python train.py --num_hidden_layers=9 --hidden_size=96 --num_attention_heads=3 --num_key_value_heads=3 --head_dim=32 --intermediate_size=384 --vocab_size=1024 --hidden_act="tanh_gelu" --norm="layernorm" --norm_place="pre" --norm_eps=1e-05 --positions="learned" --qk_norm=false --attn_scale=0.177 --bias="all" --tie_word_embeddings=true --parallel_block=false --init="normal" --init_std_qkv=0.0652 --init_std_o=0.0809 --init_std_up=0.0933 --init_std_down=0.0933 --optimizer="soap_variant" --learning_rate=0.0104 --weight_decay=0.0 --lr_head=0.00897 --max_grad_norm=2.0 --warmup_steps=200 --schedule="wsd" --decay_fraction=1.0 --decay_shape="square" --final_lr_fraction=0.0 --batch_tokens=32768 --max_seq_len=1024 --doc_mask=false --train_tokens=101000000 --max_steps=3083 --dataset="wikipedia_en"
Each number is 128 + 24 x the weight over the matrix's rms, rounded and kept within 0 to 255. Layers, rows and columns count from 0. Numbers have three digits each.

# layer 6 MLP up, 384x96, rms 0.0937, rows 97-162, columns 0-47
126178114151157093119128129119125130118104163123121090146131121115156116139158187145112083138128148128086128115133136157080142068114109132165149
129117145110096119092121143129149122092148149136135098112123136091114112154139111170134157099146115132129106141162144155142148139126144128139095
116154101104150132128091142141105123081127112143147142097132133153123102133118109146107115120117074095092078084145121125132114116156099153131119
078106138149102106137117127111141153116135131076133113129134153086143165108122129178137134135102104124128120150115035114119118137085098143139126
082131132123106120102198121121109144105169130132126142125158119118138137122133127121099081093128118116099110158142072093173133133093126137115140
118135194112070061143113128117114158127104110166126162108124103122153107124110153127133123106130144142132137113116097137113096118118129159155153
140168120144161133116131097120107094073129136153134150135113111106130152104149143129145115141115153119114125134102119149121149123106154131094103
126107127154137108140132092122125115118119119112117120136142135101147117124154135158146169148129083125127115117149155136171189131152155120131081
153133141160136128139125131142155131141135105108100140090131117142107145126133118152117148084075126112112170151130114139110112163114118155087134
122139145146131148129123099108147116109179093143125124159139149089185112134144144104107128106131147162072168122129111101125120146131136127122101
122122111139119109141112134097074125128121155114143142121121118126152082097122145124107149129147116113150120184171133125100084118114113169128169
158131143124127119133115097148129152155121147150130106105122152116144136138141112104116139129122097118166123135121126172146139138119171119127162
106112115131097146083125093104121083121169149110130157094173098085117136146142149122129099099123137110133123137089116153186093121136148112127115
179111144125086118103101137144107145125145136136159139131161117163156117111114185166171144104143119177119142152156100118094146106096143121148124
122148145139135147049133090126089091082123165113113084131144119120101133120146151104158125132076160145078093133127130142097116116106119092153103
140109142183142119136132113153135151125124153139143092086155123143158096115124144120146105121090115081111166091113121112162108131140093099122086
127108110154175124137138090163122135129114127160103116147124139119133105146120147151099109139159114116130107128093119128116113153114154100109114
085121103134109133156103116145143111138140122100100169149139148094164118174145124135093071130106126142106141149071095127112134079125128150167085
111124126119104131122146107192139163086129107110132127137088141147133096099121137114160095123118136105138112131140070106134064143121138138142129
139086127092132125129094088099153136143136148099181187137148109152130102093161099138124102114092115114072115132107093144160103136129144130157119
131147141144126142157182119147104122161127097107120136122168146176155144134161113141136126100091144133070152169133121107075125122139105122090147
111187116134141123125138104114099169118134110128147105125141118151139135128143118134107085121085162099123094112089146124122092093111130137130111
185157122116136085127098150129126137106142127142109137128144094133141091124118137095114081110106171089140150094119112103078129142118104143127113
135125091130128137092122073096119110080114102106129132107130094117124100133114141132136095133133100103146096168104122092128134095103121116123102
132147096148125112134141172090106125144119089148137124115125144115086141162126098080124126129087165185115154119102150083114090131119115156128141
119160114138175075137104110100128160107100119054153134155122097135112098120144164110147081125051132120084138115124171112113151145151122121105127
151112130088184116139153111125145158124087156137135126105132100115161114123139149114134134124130123132150143160162119093145150123141166153161163
137120104129143098084159148137150122113144131144111121153169137142123177107118169120112108091148108131093109182206121118133100122116135124143140
122123123128100168134149164160123088099156125124142089142138149082120128111123118087102161125145151130086139156123120149138141086114100153115150
178131119087127094154132144112121136156152098135107117148084153131106073132133108125120105107130070099131150143123102128096118143123118156113096
124126137141139128131085094166149127091165138179085145113152159126132149127145130139107109137150113096128114158113118123141124121148153122120126
150142118135119139163105108134115113130104149092120110136156117140130102092129205161113109097117093149111110087143174154098088187136116157135163
190118123125167157117111110147116151075144138131158101140095084125101139096138138183110119124117165103120089141127149101140126083132109109111162
111141112140157152087127130131142143091124123117168149114152117122169135128140119121131127163130110131114096140123127135139080154081109157126102
126110100113139129110149098113111119102145121099132062141133136099096146136138133153118147099140099132108146093107101136127144158129152141087145
153097123142111119095102112147199170113113142087126114116109129117129078125182124103138120106086148157115124112139120160140163135107113130155140
095136151134111100115112120132145091122119111149104110071098089099129109105088131149185120110093161134150108114091145109119134158149118121110132
153154118134154094087124146116087098147177135155130175096123108158127097130139154122137123083122103142113125108106130107126133104151089138121135
088133121127118125159077126109101083103149133094084147136099065082128061160131085116123129137109157112135147155076139121100139092095090179118162
085120133167148111171125135094108116139115114113112129114123101139092086137146126126110108121113120127116141122109107096092159077131141125119118
118130091134132104129102124147122092114082094146104116113139113099125137120114132144152117128116143090124186141103175129116089091069168141141159
101153134118131110102099123178122111092110107100105094077114145125095152099109120197127119130116093099117136107117157120166155127186103163098126
102089127145135080114166102148135137117103060157119147117157090104143067132166134077158114118150121123144075121110150119139101095110134099140113
118150173182142172114124107140145102133182123148105105103113152072168143110141146109136124159162162096139119153154168183139148162126112136129125
107095103140107161160148108120081143131131135141137134164149122167118121126153099126069120113131105155099165172115143123125151153098138127098091
098115162152099134138098151163119093117145133135151121140117098102117151074142118141132135105111151115123143106143137143118115087132078139149163
169088116169131115108134139109106104092151153127080140073089117145099155099156120119111161115142126170160093130094113100139119135135144157112162
154123127132066108064137076120110165106091141118141137066117084144124125135110171104116116114125153162128121111138114102104105113143151131116132
166160108129117104164141130096177123142147150112135136158092160139096095127137118131123088109140108122073135146159149137150204147123097090150101
186102152148139135114166133145151117088129151150085105087113112123104107155148135104158163130120138100152133120103106160115134148150130118086107
095129129120100093112149092115116148110127126116113099107150112118128110122110098119155107119109148166100151132120079109125098119105143110130120
106154095137127126142137137143113149142108101093098112136098193116167128167157093179132115143138117142099167122101155099179136136155153162150100
149128104143142165135107131090097164113150091127093138091141126121089145123140160129103116136096126124139126125125163085142138139099127136135093
136099132174114160136169122121133158118124146139136098103169132143136080154157130151119146123115126150094120093139126133171175144100100142133115
155111143145123127105119127103165137139165108192127108116102158161083138128174089114139127171104123157121092141142145113085180156153126133132126
131126138146128090156129119089161153102130124196080135139123123103096094099136155128101090092108081139143121087133130111076140131119174108104131
106156145146101138126109118161121159091155115117084143127131121092159126152152141146139117134085097139139080127121096129139171141142132160126113
148146119089108099122155141083072101124109119100115129108095144171148073117125121077143133117118164140124172145167155110138133142167138105091149
134115133119109162142142106157171120101099138115094084120106121120189109117100136149114117078153124142127105138135126143139117124154116148160130
174151139166116134147125144134134108138113090137146110155118163082158122104163142095091107111124152104125104124145149172160149086124119154123121
116135166126128119144164133192168120144152119121134107110153152089102131134160145133059085095117152150087142144113139136131134142120132115106104
092145093163144114131156152111139166115122156137160114164119122087153098137180144110141115120107153120122116095154158139131099106083112142120172
125128134097099123111134133134067095115154115098096130158120103155130111096171096138139114109160184103086095114105123111130094119139132129145140
151144172125096136114146131121120114159103156174111134126137127126133102140132149127118125135120150099177166124135107141104130160156129168179108
115144157147143158158113173111177137104135188108143110161097114103142070134124138126119080086109136164145172143135110128151144136096096200162141
161127106125115139104106118127151156147132132125114142134149136101115103115149123161131093179132119123136144130134128168123156145179148133162127
# layer 6 MLP down (transposed), 384x96, rms 0.093, rows 97-162, columns 0-47
148170122111092117127138092139131163129096121144129158134182152150090115131132102181146122086083102184154113108111123117117117142146137122149140
131132159132112166162141118158162126152075120111131135138144143138055128137126101107149130135107142143153167120118108094151127118132114123151153
105114120117088148150104120168152161137135168073076086124108141128129150110135138111101123133154116118142115132135127102153131149085116101127114
159148134150158135110133108103154108143109101132123116139140161121126072076126116140136099214171125119154112107163125163139162091131157097127152
163081092114126144184115141107099124135127122167124118158126179130101168115099108152130143130104148106142091143118133140081080158111133127107126
125105112147112121116152193125144125090085113113106107132133117124141160191141113120075117123130102089112106149109091113160119147126109112135113
092152123121115124094108162148178144136080079116121122180145107137127163128120141145118124148110117127131135132094102121118144161130141167114139
128118115136146122124151147122085125116090046141148134098156135119115107138143154083127135070119099094150146133087093103102097121111094156141132
169149139196129123117086155116143161117126122106092153151172144136140106107147117122152103065171127084086170139063107136135135151188129152158128
115126127095141125167114131162133133056126160112119112127114076104160122090097155171157115115097104126124146123085105141121114145137091138132143
141150112080149120127115123142082149122163111153085116085146103150152136089135128147156128149138127129138120103093104160149146152121121125165131
114150112091096139144109127121111109105149101133174127117157125179112151107101130122125136133135116130150115100123138090111125107103104105125140
148134114113122110108125125132129152158127112093137092203129171164133143133128132158142136151133098131121125090164132165145128127155151156151116
091127127123091173175161123141124134150155146138105137166117087156144157165148124143104121155147146100135116121132119182135122123110123190146106
131198121112105107152149144146153106063111097080156145104132151130103136135164137126108093130099085121139133095126129131140145130151131106108149
116150123151141192131133117128111153150127114122111141105164127156148143159126135094141121129090158154130102156140151089151114097133092119113076
130109101129113118118136138133123146134088193114132153112183149078142164072130141134114121114105113128118122134088078119130136123138122174122149
111150059107129091127154122099129127147125166105096116119107131117149160183078134134128119092160075167086184121098110126111113138140119078112148
121154113115116150146129135112149065143104141119145140139145138102107120130143110135124096142123110145106110087106148102165112115121150123129139
137128133095130138122116120148178168163107122160092148134137110141133138121165162124105158090089130158146125118154131120121132152158155108155123
116104127158133134153123149105083148136145153093162095118172106117114067187114136112161112147096141094092129145087149074120090138080107142106104
093108137130103137114122106162124105153123102162144133122113132143072108152121128155151074099156147148156145121153062136110139132074122120152069
122115094143119103160144124122142076136193106136114103121154122131104127118129129145103100177109128101136133174110151134104081139153140112131165
117101135112150118140169121154106160136122186106092128137107152119161167145120125162129081123107145155110089118164124159153136138130110124110109
152088120153143090110174108168143111068078128124119177113133106122125099137158153136138100103126113080137144145145131120119132115126158092127137
135136137104156136116104141173113127103132129081126134116133134141118142111112139127165156115124111165111167105126141092095115159099100112127105
138093110152142112146123145125137110127113152129130092121161126136122138127117107094146128117107167110106127148120113149119131125111098106121145
108114135125177190117108146101107133130123180103157145134121151124090090100143119175123157136136152094095132091088106150126143108141099137129089
107137105157126135118100149119125157158122125147145104124141183108175166116139136139098126104149116108122142132132120115099122110084122100125051
125131119129131155120194103084176092084085146121105141113148121163117132112127130152149129093122109115128118131096133120122116102139085105180148
142136130135110067136117123121124126130076118131145157136133094127088104102148147160119111117162105137114116072169164112138141078096115126090131
117125094127104112158148164134117132111106112109128080151140148123130152147128104138117103108157118157125127099128142147120079122125130105128120
108114143157103147154136111120149159113134090076128115140129118163121123109111150135133116078137121125128145109113095109130112182128158125154151
116110112155127141165112161125130100136139132142089105127098105128101100137120117110148148112120126146116133092116083147101124106129138148126143
113088160130153122087129111118112147143158149137162139094143101156130117143114127126159130106156184104142124115107150140092124112135088113147114
139097101115122141124156128167118163162102103221129131175118104111116170115109124152126135151168144113135095159157135171112097144144124159147124
109137117146156127124093089100130111103134095136142130148152156096101142143139135129124121107198087120194093127146141134131135132141166170144110
178096088108128115108115152106105124170137092107131156142146132136136132160135134145115172145153121114141136108133132136136116124123087115120155
140128124162180116081124147147107127158152160137071136136105123100094180107099110147161116126156155168125128114116121149137127148155142138156154
156146091088128147115121110132143141132142121149146088093131183147175136086153117150142146136132143125115133124105137107138098159099121143143158
089097133133136157108116145122116171127130154122157147106127119125139148136131108145144117109131186106151108172148129117135134110092101118147162
126136098104144112120087088149088141153135106112125175094143136165147139143174090164138144184135119111087176151121141141137132101101122111141162
122135078098146088144159105135118125167114121125148127137105127116148105152141137142146136137136142107116115160137125169138173128126170110129116
149096150126100125149172166112160119084113127123096128092136140130093126094158134098183126129122116148133122150152130143140131085137100126168127
157109077155122087131136096141101127120177127150095113080153164124143093160154117136154112143130084068098119140134094149145141171121127127164127
156130117155139123169147135121105129131124144156105097095156143133121100157148090121150127120168103115118121139092138140150167138132126133121102
142131137117146114093144132119132131144154145092169080117143103145139155178103143110128099151108114117108109165143113140090063108125139112150158
148135084148136134143114153178155085114120135145132120134156127068128153116143135152154117104115122062153135148093168131146133160138126137110129
119118107120146166150122116134182091071140153140091104158127108103131144126121156135127120155133079124144180108155122118130107131113116108156136
143123148156108169174109156119120101171138107153140154098141119112160152121142119161138140132139133129156157126104117109076086130079114075113140
129128093114155135135116135126097108107112139170135096140108114149135103108139131052103171111138181132133111101140152112192156126142102167087142
185175122107114115153098150151126119163148147100148138140133113163117126154130150154141150138089123107137130129090088108130136104102108139161128
103108127090125095114133140139109155147147129145177135168094108113120136113139126120145139131122144137102111121150111161105115145148171096118143
217115127124173116084107139110135136119117131121108125158084138099124158108162135124138115097149136132112153093096132145134144138112110127148158
136110126090181150166133102137111154155097115137144136128148136090166144102120148112128139110139095162155114142098141178126072126154064145123138
122130138116105165097144123117122085152162138096100131167123130143131122131140088172105130134106169124125121139118147144158140099103121140141128
124136109153103110108150118094132143169066085117167128066100157097078151113113146118102108116146138155137144125150132144098135149155128106155094
061134103083066112101151126092097157115148126124137130120124140145125109157137120128134118140134117135182150118109103123134175117182141098143173
120082146157091140087147128120123126090152152114175162069111124146117086129143126140134119094096113139150173144157125109127135142101121144101100
088150162114110153185063148106101106167135142135154134088187121097144128123128103120133116138091144163102100103110151141099109124161170138100127
162164150125146113147107137144104129175093115152110151085173141133105161128147111085119129136127138128142099154088141124137111123102107119087088
052134095149125125131130094165150105104131142091147137127108119144113102116136135125129111129132164142107090120089087135142137148162124134162134
149142146134081139153124131096113119109131119105134102132106128119130130160110125113130140148116165101134152185162106110136108119112149106091118
137140138134131122101158105139090129164129118105134167148129132142108083106169105075121138114118147094140104134139136156142059125103137125115129
189155121144078103152156076154146117121149115147138098113133129160101156127151115158102163110138157182087136172141106161135158074219153127086110
095162140143132134177137173127093104117131104150129131139149119127110167120121118106150132103111116123181100121142134112153116098088143144121080